{"d_mlp": 3072, "attn_scale": 0.125, "lr": 0.000192, "decay_fraction": 0.869, "final_lr_fraction": 0.05, "train_tokens": 881600000}
Each number is 128 + 24 x the weight over its row's rms, rounded and kept within 0 to 255. Layers, rows and columns count from 0. Numbers have three digits each. The size before them is the row's rms in percent of the matrix's.

# layer 4 MLP up, 3072x768, rms 0.0207, rows 2826-2842, columns 192-383
100:090164124128120119147138161159100122114088155144104182138112111085168173132112153145122137128106122107146130175109158118163168121130156134132080108150106149138154083139161079137119118144178114135115160088158193192142156123141149141159114093122147143155135133113085109098132128129113122140071151092132142138177143124134117133133132116140154115161139111110139105130141131121152127095117160099124142130115091120111149099079129118087135140113081082111153168124113120100165101108148093159142105141136106123125130147124085132143117118128090131097130135105120138175167111105107108124
105:137091091140079134097118155146159112158100149157108126110138150106124133132143112139107090136118124136089105136111104130096122094137127153109124112122094078141114142128118160113094072118131101145125131112132150089115138153126117127114142188151119127134189160178127145128157087099152120136118128119120116114157123135125130139118152100158152140157178100117157126078118105084049146142102109121124147109112121087122105125110107121129133154110113117106084141179149084103176103122142099132152159098131092087085126101153137092076141150085135129137087122108128124130163179120108093153
097:145154159137160133149132135116142180141126100102119083110139123165147119154124142141105131099145153111069128133126139133139141115135139113081132122138112123144135108119106104130152135128142156124135093132074090139120114124161138121131153107116143138115133137114135121183108155140126149145127134130146139149074161181122115098112103098148155116124134102141123139146138132148134124131143107150123112127138145093191134098150131130144135109147152145115088139156096166156124141104110106151138095168069176123133154130132098115161148156121111091138172191148161172127183177124162113127
100:123117096109097152069103115111156094124138107164140177135147153167122136117113170135113146105110102096143109149172142107099119149202166132101115122138109169131102116119132125113128129110147118097087114127141125132118086159120108152159130140169156158104124092120128156110136135135114123142104151110133149138103157107091134144116149118144114088100121165119133126128143109118106100138090102134153136118135104106150104128125123123096162112086163127062110154134158144107128117136110132100126134095104146127111142168146138116139148111099074161119114149126131115129145126171127109159
096:111130114087122145091152135123146097127132150131159130101134127084124141087121149138106139115157116118119182126093174101136103128089155164139129137164106115162063146114134162065114153107118097104134096131078085151126103124146128160119129105131100120108092162102138140096132127154179134088185151126149124131155126154119145092131115109134148142124154121160159144142092114164139133087113158151172117098090146160092165126117116152145138132108116132129126072152127119137147103148078103126128120173125121143139136100129121112188149133127163067137139102180159120137140170164156121102
101:147170122119132133137091118128095161152138089074123102072143135105121180147089116080083148146125135118146110128157152101149138164132138135130128124138140127097087145147155133111126122143141127166143140155133101156105122179139117079137119164150140105127121144150065078146119130138116116081108138100120150177143100132155175160092096180128112148171122136113152165075117097148098108122139163136143117125112143118115119147135135133090106153134138125104153163105121130153124114131106102155134093122126133136139107122104099112176139134107108112138108113130121149176160137127121114128
105:132097140122124095132122111132183121098116135101115113160155108117102106123115138103120153138100114149092144081130183167143142118146114101108096139164179103144149157119111127133131093102160115149139102158156161136158121163111155138127141134126178107156137116133127122111106097103139151119139123134128142117085110113110134102115143125151117113168111107129111105114141132109101092098137104147165131126158109105099144133112144103161103166092116137124123130115117134165099140132085156095157157123131157136128146120142114121099140091132055121165114160108108101111133159153113127091
098:107143137103137079166153165117105162160117125103157082113122135102104141165141120103124106173113165114129112147101139102182087106131105123115092108133154080129099171135119079148136121115135136154117161127148170099119109109108132149071145130102136146138085133144120125130092116125155134121117144143144137117121099199120111156137113106157141112139132139085139141097090125141110113150079167119140108136109134146128152093112115112091136144099113173106104141108099088160154098168108180116180185136104099119164139110142118110119185085103147149114138097148144125096127122171109174138
104:103147086140135132080155114130161147121132131116168159122172123121102120147114166156095100155074088155156127135145095107101158120126129137147114106162118124141123130120156111134138119127125131143104127088148157141153121180134155142127084178146114117110122145088134124143123144115114118126125134107161093098140149149131149103116131122149114146139144153164121117119169122128136104082133115127148131104130118162110162108139136118100141126132117082123075108137132128132112137146128128162133155147151132152115098121153129152109128099111133136127124144157152137131109136145137157108
098:119185156129137120122103170142145153095091120117132128094180106140153148139114159136106150089181143138138151128111112120106137123106112113132139159144111109106133167100123113121168129123111109118173170115117118124147095131167141125156115157156154170142137173100169094129102151142136118112158099146159078121141138150096172140153108113064125115135146151176100097168104107111092123116158117129090128139111154125133126128114090117141142148162136148087123134115091102112114121114158165091159108171121154119101123134153096146111151132140104173153154105146142093135150188109160122139
104:093158152126120164116121160080124148133121079158162122160145101090137139124119079149163092129101106130144148082170133092156136134156118106135154151139121154150138117124142131144137122128140139094123150135130093104131083116118134118142128138155135126152138121116123120102162098131123086135109164114132164104115154163124162128114098118189150148140191134099152112094139143110091091193137140158146098128128115141082127108141164142104116109149120129104149184134135143159130086097098161137125139128121118106121092122156124155122122141120106116164121144127086126110148068124130159166
097:131143153097128114130129122166153122154140098099129116116144167094128154166089121130163159145106168122073092087111133138155099178160132166132082098118135151149110160127082117139141131122128146146151145161136136133120130142112120171137184101098156108112132115097161155144136106164116130124143154088145161162129140173114124115126106123130113084124107123103141088107131136064150088152149137108120122157132140133149169137116096162136154135139107153134094125097107119115126141101134098114122130161140085081113147137148134111175135098152098152107110096117148124130120120119161140135
109:154117161145131112090127135107120127173138152088102163137127096115154147115104112119114133118141118119086160180159123162099149138161171138100194112085110101125108137108107143110133122154151119139157103153068095137131087133115119137116183142178125124116095075136113143136095155131111083160155171141119138111133147165142130135116124081121150121125155098120142103136093125087128099160179138102168156132150135122116153145082114138127147131144089126075113168143158149113144100146108129114124142129113135120154111153120148095145121117097161108125096162110144142148134126150111111158
100:108114138117154143142161125161115114108150100115089124121165110119144100133092147114162187157084129100116194112122138112137191093157126099134154144121136118156139132201145121120107134117126111122098123086113146138131113124109139146123102136120161153142133090132151112156095105133160140131119122119101155148107138133125149116142109099108146101095115138116158161133162137163146124166181165128169135127121089139098164126082100121118161147123098100167173149123088089108129142102125111142167150130156134110146125127126105149098114117106118169104150147124136144136143121139137107095
106:167075099124125155116111100155106099145105155116135104123111132062118101129089130122143127146121095154126150092151143154144133106139105114104097155089091113115097132147162097125125126071112133155112125135099119124135131151146099151139096181145119128190150126106146154124108131103119171086118140098163151165096117138159153160087115124128099149132131125116141132190110110151134156128138122161140147091054103143129134134100140091118104130144097155117118126154144123168106157116143137143152136110124116149103113135138107100125137103111109115160167129117118161086134134139164167176
103:117172110128139110092172158121141149151163127161155097121162129126138160150143126171103126118098156133136139079117123127147157072138114110126145125136163101142166062144114148125137108114124095086123160129101106108149132122095160128105131103141134131154137120185114139138078104133101121152112148181120124100161119159161182114170112151157136183106094181145140136110137104135109139171165152131098132133154097148108107122119137151138147113069114132103158120155139103112105103109129110132137122142113134170159104096125083109142112149144106171129138085116112124136122079156134113149
097:156111083137126172138144136115117086127135107155106188108104117104162108133114161099180126117129080132112090120133107104119113133120151086175108163150134131200104128093141104110149151118106145135115124159138163131103108096122159140132111103153149087158137145167131130132067132152126138132096124114126090128162128108130139117128143128119124132149119115152105122103142096075134113124111096128119117125100108171138155148112126147145165103153136117124147096122091144152156187144133157099188116153135144133145132128141153125110145115157127151141157179127120144142157106140122173125
# layer 4 MLP down (transposed), 3072x768, rms 0.0169, rows 2826-2842, columns 192-383
101:108165139145120152126120114159149143105098123183141109100139127127141109142151112118099080154101139108118117103136047151161150152113143144107084085132163108101154174131176169157076110152128106129142105173109115162095124133133111100145128141115153117148166137098126121092149133102157151132128154092141122107132138117136106141152157161157132134075139092130106153144131059121130134147153152115129140153101150101124104133134139112122127098134138140122105150122127106116177135124123139137111077147139154094154103137159100123139101103135093141134118156155124135125108136152106136130
106:132131150148116152150106157114139112113122141135131132100099147146111162119134176104140129127117095128128117158151128165155134124143109132119112112153104147092137109074126109122115070119134126161176151159114109121091095138133100058140148161138074114123134144129127136100112125126140151107141179128097137156092163121123132130089153138120159104134157129119085119159138102159146114137127126124146145127157136110130097096140116113147135115157164128131136125161139124171103123128114115116115147106172106161145142150134144121112084129130189145137140135145147113112152125163143112178
098:098132141175117170137134119088151118074114115082142118128113131118076126098117100089096146112140112132088126122143112151153162140135163130132146171119122150121151111113139108143167132119146129180119158151116134140136102117152116114127103118114164128122112133149136166112162153123080147113103130142107126126151112094112140104118137116125143185148114068131083133148123101120140127071161146087112110186167112145130157086147122113146147140130090132175112091149126108103086163117139129129153109101132120176118114136116140133164130103157142122127138150112109141092142141141169149138
100:166088114087110118166070159103122121106095117131101134155113142150179159129146137107095176164104079095104126101126109165118110139118166141158146138164107155118145088131147142106138138148142095107128166128153126145106121120128167154114150096134166127127105118139114147116134116140123125158085121147124161137061125129102123110112154096071085108152108154155104132118129081149152085120134148143106134108144143150140163135150137122135134081154140106107148121147137142132123130103111137110143150159091109136153095118138154134128176130105116101130136161124113174129154145134135131138
098:123115148128175131108156145090151143103143137159134099138100129167106070110090115176097111123172111131105154079113120123121130136129154162139154109137094114107134067134138127137128122134133145068117125102096104158117113099161153221093151162146140133143149180163171121115094121159133138160097117118132121106114111128110104121134120147135115099117108156139110147101137132188164160145179132100142136141145120122141089133124148166130153114138131163127102098096133129133142157092108114147133126097116139121140176207166146126140124167114137159100125090098172096038117078134128090113
100:099120151142158136139126112125126196148116127133160126106132117094126102155108079090138102156163109100116117126100106136159122125110127101109132120132159108140160105111147130121165144159132087144133099084150108159096182124117135101145107148136132123069138142173118119115159142131099151125104150160127148114126097112128167127102126136133096113158116139144143148110112089138112152133153130096068133139175111102150084131122135126144139110153179186157089105116145125166128173122173107104099144168103121118106077120133173171125135110112164092101116123129134154109081102166083116145
104:184200116128152129092101132141153107132133148097126153181105162109062146128146127127156140085123112155146160102124106121130111133110131143142139169113193112123138141167117093132162163148124166107156052127105143140155160113113173160141121160100154129107110115122148151112118160144117152145120137146081102121153077131123169142162139095100123122170122143114125128155105146100155136138164158115171155121166081142099154152131122135132123146178109122109144136108130085129139124105134111120110126121132117114131134173143106126124114097083157123152097149078091116106151119126127083142
100:120129133097137144137166123111132092178099125070181137125139134115123204089149171133140141162110122127131142148133104163111129114119131109117155136115159116138136189127093171144120164169066108127094129087129104110093156150123164138162156173130160083144122155184090093104149155130136138146114083127153134137124134144090105150111148078156123102160141141158097128163138171135151140126131137127148149129087118136125134108146148098146111129093125087103133144118141101094097120111102098139125131117120153128095139140117123133087109124162132136122171114107131174085116116115096130120
108:106161112121174134122142130101079100104115110101160165137127134127132098180101157140136140150107125130157089118146132134107146136096122117148092166129145109109135132112141145129114125168126126125089080142124145134134122142155108146118152128132137095123108095118169114146149114161136134137146108104107128146179158122129138126120136095146116128141126100130134148110147148124091130155148173103151137108106110102112113117177139135151143121140177145138093153144128128108141154089089096137133132141163100140161116174161109110097111137065124120120150137134111119131152110133143123109
098:092064133140116109158157115108113127095096112124137145110119122098117176127136102119121122098165099112159162073114129177148140138117170133150138107154109119119114144128176127130140132085128110108127137119143117125114102137108113113116163101140103093167150132096092107129117110110144134149129122157123094108140141153179145113132107106141107129143114095155153120094091141112131151160145114141127122127111166153116102175161090096174141104144104138110096130143094150143106149124103124127145135110123130158147121121106144159121104163146114126151124119126108137130147158125118142184
103:170127166123165159106092195112152110101107095100113113156141146101130130118106078118106109132129146129122155082119153144104138127128111116100126169135113139173103130147100089185155113101155145131106171154155095087154068130106100119128092142144104193117100133138144109114146144081126158140099138102132112143154178151114126119131110127120117132129135164108142122118124132131120155158099133153131105110125096102130112108121125124118150128104150131153146119107142142123174075132143188126151115149147100142090152101127145120122142090108101124120128143100123119134104146127117114128
099:120155121145152141123090090137102176128132086122175108118117120077146132125090094143127188144144143125131083120113136137107119164139145124148115111102129176165131136134135144129112101118153138109130111121152136123112139133135128154106142115098153111133126120117126120160085125135096121114146170128131131158149140185178142163176107127129105154129164180107160115119152115082167123159136125124110087141107139138137123138154093138110163109140147130101121102150112163127150128096129143090123140116139076080149150147124124152160148135132113075124117088134116130117127124106135153160
107:129100118124131132131102124127108101132170145080102147138100123088113115118073138124168146107119129097146150132138096148104142140118140168105110144119105151123109099107103134109171176160142138115136120107139122155132092114108129138129158148128094125110136121136118100209104163116100112172131130100153128177126130129127169101140147139158121142121112133142177106138151113167132153155138111158143092140124121118144103111086124099155190152161145152131137144157202145126182126141137132103137126148121140075177098113144120126083141145123174165142104173146150118123102123121113108170
099:161171158110123116146146096147153136148130124139119110123124096131116114187187138135112140124159109107135105140099100135145168100131124090144157147088119128127073137148142114148108119125123162134086138137148153103072156139148146170135149102172134157096130102141141120141149111127153155149086116119130119160111093143101141147140133121101111157072119108117152190123139108160083098146155121111145179133160122088160164110118097071124133149156124130114140143136119121145110122120145141137122141116134143102141140110147110173126070107112158163099129150180148131128133139114152164089
104:133165116130134108126136117124109081104131146118154135121139149150148139128144163144157132121197166134134147125102127102160166122092105154107136125119142142122091087143122121068077143137132131133148112157141125151107161123125113110141108137059122116109137104113141115129075109136080107078128132122143088106137134119124122119118156139092126134185166119146124127125131101142122118119109145111125109093088113143163177156102123135110094179163143122156158163133149154115074132081158139116123134128202116161160081107115148151122101137139153154129122135127122164114140134132150182097
104:119094118104121130140160117128117161117123118122140136163120111111139167110136129158139101080112141149113127103143125165160122148149115107127089132158126127130167087165139160138094143127137118065111119141104119130158134096154163120166146092151148111129170110173120144146169140167093133117111127170118141125102085156110114091164168123109106101145111158137167105147127159127121129157112149088092139145176083121105136093129125095130100122088134129145158104171112082138145105156123131079156086123123142158151141124126099127094127152140098139114139142095132119122094118099149145138
099:161183122181114119118127143153116141150093112134175124128070117132163136190127175081136177088158152151137110127142073088084088129155148101044110108126126133185131150171124128121148126185116149151116089156101122123110156129127139119146129120121079129132083088124100121131121140136114117121118124194122119122155140126126152134113095128130118155117136151146096151123120118112148137142097128124079133082137153112151130106153082133142131092131100124087119123108117142160166112146108134103185142138131137138107149106124123134123115161121082135122150175109124145132144103146132147147